{
  "num_hidden_layers": 22,
  "hidden_size": 128,
  "num_attention_heads": 2,
  "num_key_value_heads": 1,
  "head_dim": 64,
  "intermediate_size": 320,
  "vocab_size": 1024,
  "hidden_act": "swiglu",
  "norm": "rmsnorm",
  "norm_place": "pre",
  "norm_eps": 1e-05,
  "positions": "rope",
  "rope_theta": 15200.0,
  "rope_fraction": 1.0,
  "qk_norm": false,
  "attn_scale": 0.125,
  "bias": "none",
  "tie_word_embeddings": false,
  "parallel_block": false,
  "init": "normal",
  "init_std_qkv": 0.0368,
  "init_std_o": 0.0,
  "init_std_up": 0.0368,
  "init_std_down": 0.0,
  "optimizer": "soap_variant",
  "learning_rate": 0.00868,
  "lr_mult_up": 0.861,
  "beta1": 0.95,
  "beta2": 0.95,
  "lr_head": 0.0125,
  "max_grad_norm": 0.5,
  "warmup_steps": 200,
  "schedule": "wsd",
  "decay_fraction": 1.0,
  "decay_shape": "linear",
  "final_lr_fraction": 0.0,
  "batch_tokens": 131072,
  "max_seq_len": 256,
  "doc_mask": true,
  "train_tokens": 284200000,
  "max_steps": 2169,
  "dataset": "wikipedia_en"
}
Each number is 500 + 25 x the weight over its row's rms, rounded and kept within 0 to 999. Layers, rows and columns count from 0. Numbers have three digits each. The size before them is the row's rms in percent of the matrix's.

# gate: layer 14 MLP gate, 320x128, rms 0.167, rows 116-132, columns 0-127
# up: layer 14 MLP up, 320x128, rms 0.156, rows 116-131, columns 0-127
# down: layer 14 MLP down (transposed), 320x128, rms 0.175, rows 116-131, columns 0-127
gate116 101:493501549493481496486496543457498497536488484565528468494503519436531526533544490502486487505490506498494515532488497445436499505506526495556498438516505506546460499454487489538488501541498506481494466477479469546500503507506528510511490507504482481484509514521489474513487506514527491503523526510484538472455486484511476471516541509499472513471501516559489490493516516472514470509528
up116 098:508530492465513489506496505433480513496501463503501479497493495508485526487497510522475493526490495468496478515532569500486562499529489484524486532486508473472504502496519455467520484464562493503494503477519542513483520499509497493516479534517505468510487502523499499498457529515488567469440535550496517570511516489494512454477494475499471494485470540504497468505473489518486450499516
down116 102:523522497529563515503502506504473467492495491490508487489492496470530502461519516490486452500509534505503473561538508474514545491489536485519491471498498472447473520476496481501487460487490516515525502508529502513481482503524482479495506506500543441491557495509452508461486489501508467479526539499559498548475509502469458520511485537476502555486478473492490523511542511538514485501457
gate117 106:508499476527524526524501524485463500518497479502503478501507550520519508490521462467518467464502504522479550534510462482494473523561552581498482493488533497517444496530517521492477505492463507507456505519509539455489478502542487462533494464507474484502465498494504502447509501469493524519485501478504478502500441538531519520489499519519483528472484489472499494488526518508483523536484
up117 102:530513507486533488507536500516517485504503472472569483510475460516513521486507505572478523502456491494498487480508527493520453514465523492528520525494513454454506505501476517513536503506532504492488520500467482526535534464523498524535446494497490482516516529512501463484501524464461516514501489563475555493535530497499476535510476452480514497484471485511468498517505512551526502478489
down117 103:445524528516505490452517508517498532482519485433487473483506510481501502501514521475481467511490494492527489502508506491457488512469473505519527503472491472506457532480494483490521518504515504458426462511511490491511471495491513505564484532522515516484496516497550477484495544503527493479504465494480497525475464532471510507576526494520516528484493505515470493523480518534441450469493
gate118 094:526509538514496471514504517493480507484505470513526528537505495452522512497457469474513499522499502486526517515468527465565529485471463496528462576478544502536505524503509498475501480479472475487512525480474492468484485559518486483493488505479469514494517508487481508509532451489531543520537483485525502515482488501511513478506486481526485504494452508497478526525530549516453525454460
up118 098:500490537534453517497527512503506488503512550539525507521477502518514518485457464506508497474527518474555540518474460509469523493479512500458498510467497482513515448531461538519527494458471508506464461495471477465498502515467531529496472507510492476514522479483475482481517514446476485505482493472505525464517467460493506541555500507540508511492520535463522520521481484512491508492450
down118 099:498501530490497480514475542522549457508512494513477514517516482522548490466499476510478494486527462481504492471464455494473461477476541491519511490492469500505520479543473517481465559529507484458461475504529530487487513505524482514482484502501503488497465488507477524494570559510504483473511469506490546489492521500557520484502490512487510508481484541485522536467452497467464469495525
gate119 106:468472515490478437491525490489506530505515466508509502491515521533512503502490514500498457461511469519526516503500488502491514489527465497501498487451469509466528463515515531496472513466546523500499486465529488510472521494456480486485473503453510502564496508507490528523465510475518474504449443529475495525469529549504460531517447518534523516494472488502506492495468505483473531439509
up119 108:483512494506484503497489537476493543480525466503465485550510481543485492497477484516492464499474501534476527495531488433498477488500519484512475518507491499462507485496496496459511548480537507519495495547471486466526460469505487478539485542494501490534500501506575504511538534478506525479501501529541524491483529440502440534520520521491493521532521452500509464502477520503510507532504
down119 107:492475484474510521531487484453524492496513464479520480468504509543472495487465507462456528512492489508492471513493473484548472463469482463465510462508478460460522481502490501537512480462497533547459496535477507516503496499485506493511492457472522508453478476484490493528501461510489487508547478462494498477506489491482542502523540481516499464512463484519526492542550552519453494518486
gate120 105:490504512518550487505466489477469530499538483478503478471483476491460514525496503525536469497518532498512467485521466515530507513499536507505500449474513462539539500530477517537476507499506506533492512518465536507497463512470528521494544516505494456514514537475469494456536508470535513487489514556519478482497473509534489484563488482520472537531549539474474486505490526527524492524512
up120 107:493503494481477456507505526539519552484504483515493481496475533502475553515516514501455500505495509511487537452496507527526498476458490496521528487472497510498497514517481490493522497491451490469513514498438508484518542501438457528472503510486515523519487509497442544520425502496510483519541502468470515532497466507475529524502469492484462518469488497516537501524527508542527495539527
down120 107:499494477492455490534507527521496464459516535488461517446496487501491535505516516478469539532569501508467528501515521532509517484460519507516533521456514508482523498511530470494493466486504458481484505456498483524513501472467503519519478463491527461519508497489493506466485505495540511559509516497500487567516529443483498533473499530485469463498495493496522480535501467546496490506524
gate121 097:520481472496488467508518489494518529508502505519490518522479519460535517522464484510483521504428514499516520469464536455477484558459479494518509469489497534456486510493500476523498514500506504511478519532479538513474504527561499472529514530496491531523485524505510565497518477492511491559516540520477512511518505468464473443496526493511553491475465506474505502513452509510493474473493
up121 100:531452446543498448500505513478488516490498498519540525538474521531505500468502493502487500571519528497475514472448466463473492525509501533507517519478489531512508480455510504466477498500545498521459497513493480493490522519507466517519486514508500518524545499498517517470528492458493439476516521498522505520519552526563513543469501510480516480482526487472512523488514460511514480509489
down121 102:503589526525486527531478434539481503505482491504524472491502547521493534492511522504513528470497489479504508527493514491499479503495532519491472505468492527495531524510529534501485494481506474498559522469525491518522482509496541522423528500518515496449491523531463527491522517527520465455539496495504495491479513514471462461457498476461489530498523523498527523493507468497514505498502
gate122 097:489495501501545513476475481530522487542492482529521514497492457518508478493466534486504510479525483453424496527504538511516520474499483520513482569473561479531521503509536477496531528462459502474495480578479501512479506520507476510489524449495495520511512475516497512478495527485472527519536510514551491524504518526538497459488521538513489498521499533528518509504488518486482520492497
up122 090:499491514512561513466478483516498476464490502493519525473497514508492518472575464501490472478485519519523486484503511530476530491466486445499532467508446527505502506530486523504509534466512520508501502476542527486472516479444513497506480510457523478485493515522508512463414508514500489481484478503489532445512492533516486539502479520531479489465492543503497519504492506511495524537456
down122 101:507475468551509450486486500474514447524457481460480543514512497488511460507512495481511476505464475487493535511553501511537489432523502543508452482509529442498464513554512507503497506475504445489495523505482502484484508503504495456508506505468492538537465473523483497546486483500473460477511494481494553496538506485502490496557480522515479480497473503512484494501499474499506495478486
gate123 105:487463453468458419487484499509491466506514545530499505525501503490456493495535498498507460522472490488511531521511519472502532523538492493490519479481490486465491514498486470520485495513518487480546496497505501499502487476522493463532556474517484536487481525512517482490524492526472491488472496499477505485483509563532452491483495485485498514461474525507487492486562550526541559533521
up123 102:570536521454520500480471530481509534530512474472539486516474528556514461523511452551495520509529506477512465487514507533468512495511505542482544477521515517530516556469524499499470501516547491467501501475535517496482536476479477481506513490500519528530521514474526507502526488487475480503477500520506467505479531470474477474527478494461511527497531508487521537467500502455503505503472
down123 101:489477453502477494458483508458514513528486497474448518519505519482498514439546499481505495523523485484561501486506513432512447492485551510507474516500566522535469515486478485494480488483502549508486479484499533466480436485501492532501510488485464511511494523495504495544505496490512500492517500484474533497475518463499518488527495537492473441481516479530507530524505526533484510477495
gate124 101:501496544520519505474496461482550527478529514494492536523537509454494520471487481470543493528549483519468510550478478526472533506487494514524499506524500527511504534472531482555474531506527516492482481468461537468522469506491548466554511470502471532512497491495544527484495530510528518535526475519513527480500472508486526524524477530508510485516497500546472493519485519507512535536495
up124 100:528505507511513530546467511537506489481510478515487477514515509515530516450458509479514531489484524520508509512527492457496467486488520528523475504482549529528508448457548484529491524481511518515492513498501519490473525478491485503495531470489484532508510498506482517495478466459535463500489523479490514510494479503470569480504522507466461461493500527492525559495488481456571544463504
down124 094:499501511488499495461540521489492491537497497499492522502508498552514481493512490534454493489508489522464497476543492500521480502482462480505472523482499521524502482501550502513467519505507448546483553490561548497486463478492466498511484531474519532468458484490511551511508478493497463478485507479514529508481523544459515470493486518537507474518486499517475445549488573511495495496482
gate125 103:504487484535497502537510438511469484538515484491534536458523503499511512543501476494534479488500459516523537480531467478529512511520503523483519484531503521528478452507505508468539514497531493467495511516500494470480503450536500511468502517472526474527511507507463565457508485536493566512517536547515458516504490467504523495540454518498505492494492475531468485488503519498494482525527
up125 100:464511456518465496464482492480464484505507488487482511492464523514484504511452479524519491503535472491513508450512545509541483500452483477480483513527488473491539549524528513511510501485533462520503451494498470490514476495509498534501505537525441500477451501491523494468523497466476499462510505524497506482517493515530485487496500499444517472569510474511485504497481489501582529513522
down125 102:481484508509497518506493531501503491516503546493498496530508471514500467494501533457479559491490528513475519481494507492486479532524539477543467495524490508497439510500513480497530504529455516498509529552559490449504477496508539465512557474540477506503472470535510499521497503512445482492522494530483498530545532510505510479524494519497521497501559549470560505509500511516519485505476
gate126 099:450498498520476519515449493522495533503483491462548517462472472492450527470481488549539477532476544448560495509541486487514520539482506469479490515485499514509490488528492495500459480538528525500547483487515503485475478547520475479535506499470486507498508521505524471484497519485490523515529492501484513489509501478483490518505458515491469434500452487466508474490503518497471458524482
up126 103:519481478520450521493495494503507508497505487471507484518518512535495535507491486545464540508509488472519540495524538491510492546481490522505494489511506528491502517521504520458511492506525510438530494465485488507561510449473497479509522488459526490474492497500487474536484516489509442459488468504508537520480541489562499503506534436465557474473468494521492495517508539481486492462484
down126 103:530511515504537501492501463516516517501444482477497539478524493488476512518530503503495447499483552514487463501440494486494516520539527499483500517496504526471494518495498508557516470503445492526497501560520492507481507547466537488490481553498542485495501519497536500494496521513504496478496511472482477537468501496525444509510523505587485457525529493480505468476516483497471489501485
gate127 093:490474489527473486498493501526527471481489479557506467555509514497504512526500493508573476553489527495509479484524479553494465440509528517461499524503477488488506473493489494495493503475528514448487500558479468474500479525515496496492479464530497510477509505490495528508533486507546473517487504497507441487496502483460570502446525505481484499540504488520495454497530471511500511499501
up127 093:489494487505542512546483525491485523545471518469480505530502510549519504503498527507534522537535502465487486482570520484508519495515522500492459499490426495524488502463513516477523507436523555483527519530506485537519535439483527540496486507484497492522514484521475444496507490504506501477475518505509504459504518495490473527496519492507496483437512470527529480524474494494489474486490
down127 092:457488503495506510482524486507490515511495465513493488504465483506520498465521493490488477465546484513506508496470489493474530468493472479541525499489513420514481555495478494440471512495486489533496497532507465493542493500521533476513514526480497436486513553485524483472461501472495480502481491545495423495471536515450468475491521458502470522488490508512484484534491533482486495513487
gate128 093:477504467500476513497518514492536533485522560449552479507498525508538494542505488493506551489516505489517486469516510517501505470537466439475470556486509490546480492496562476551471516519505477492536490508499477516509466530513489528491444527505479529488495496472532543502515529494542513512487476503497516481482484525516476493504497524481459490504465507515487471530529491488518457526497
up128 101:512446489494521500538488481517494491536531478474482473450512514572522517512509531509518506483517497487486452484484520510488492505492494501492486450436545521478443485510515556514493515470479510511492495508496453512464487510504514531528526495510526543519501544536500545480487506504522492538535468496528518484490523504478492507466494499517469522522472499555537472548498503518476503473501
down128 102:486505531526504516499496511510556528529470464498445538522526482512495492511503478518505451492474510503480498491460538570487499472456528481495535447476506514487470497502534526554501532483471497451470501516513481502490520509456495511489491480459549489534494544524499548521519494482518524496451485528511501495485487520520485511549508503523481492454503477505517480482505510500453479485493
gate129 097:521507485445483496449471479454527511507515465516479445530516544505480514496514486477510538535449531515503506499503510546498527473498473534458485539496525460515517490497513496479499467519506530501533497515512545506519528508481517524449541517473543481514506471504508492490472536501470504484519510514486530457531477505488468496493440480494491554488492477506490529487483485542501519521539
up129 098:486519496489488488526518504439515450480477513521533499520544465519509504536499480467490531538490527522475493516533538543491481557487502515542508535496512493510480489502488525517503504546478494477476498478480504466509506508483546491484488474509486572485502487516456497491534507535483494520525541465499527528499495480491488479481497538433510464538527494488497497502503468532456488448509
down129 096:513532496511511515485489454495504509534468493512474470523518497499503526489495502536498497479471518450495555462511497471502491518494523477492506479500551506469527531501536570477518518509500487505511451507491506500502456467506497517518520515497467462509504503454473458464491520482512502499467488547512489503507499513468483481512537554532511489446466499569481495510513492428513526503471
gate130 098:464524497496513517440542520493530546527494464492462532490499517456485519476448500527487496485484483509489488438482504529547470502490514468500480485533497470520484513476505503525516519489484489492500482488545484485474488516538510483521439493500447542495446511520547542500501504503540482473531492512477465483523533535509482480520515519500496531477520499505493534501518505524528550470491
up130 096:471519475552479487522480478472476536545521486471474543510486536506475458533492486475506520517526502523492516454493470510512536490492497456489453486501461540498474499496481496491517474485485520435529489488563498514491513502492501508486446491482522509534526501489505545508513537457497504512531535492458486477470519531498534538508499525506527506476506541508526487475500502518460536463515
down130 100:452524528535504510520445515500478505470516536462532486508430516528536488533549507487476484515472491521462505526553514467532492543503498494499496479510482509489471522490476469483467485505558522544488545479487520514509499474497469493503489471468483504489491476481456497518486502482481500479520509531493506484469497530474485473521470487510465477462525530439518529511486523531483505525508
gate131 097:521506514503512507530490462512514529505505475480506538488491513483482518524512514486501535481476495557494457458545494454538512527500497463504525492495480499466483494544484516500562496510475477492468485445465504510496500483498518518495518474482514476529500464517491490475491519507480478537510511517484538478498476479532500481508515452503485515496467502542544506491498469473405439521522
up131 102:568533491513469512507498485505479515533438498487470516513521485451531530511495497491505513489480471513479512527477468440502528507544499531479488517481477496503513505481513480473466513519504498499518489517507459523508489496507457477558453500492497464485457523497475539544491520510519520527527455512550508506488537516512535482541475486491553516538515518484481462480502487505532463510509
down131 106:542517509541477500462547495442504479501483480507503493513472443479479504496526537499526506484520466517527430506533494444553514511533518509488509472503500482499485458463499540509503490515512483508525477498518519490477478516514521443470489477489495494509498502516483521538511493499475515476520544477502451498483479518511504517512530523529509553491481500512481448468513529522525445509473
gate132 100:509501491473516516526510466496523455478518486546497510509449502453515501511522493503513495478540534484506504502505495425506517508520471531497473512510485453540491492504516513486423467504506514496497459483489529525540502511493530556491510517466491517463508498513515512501457545499516481501529489483491478491532507466517481471487495493526542473534463504509496544456473457540531466494487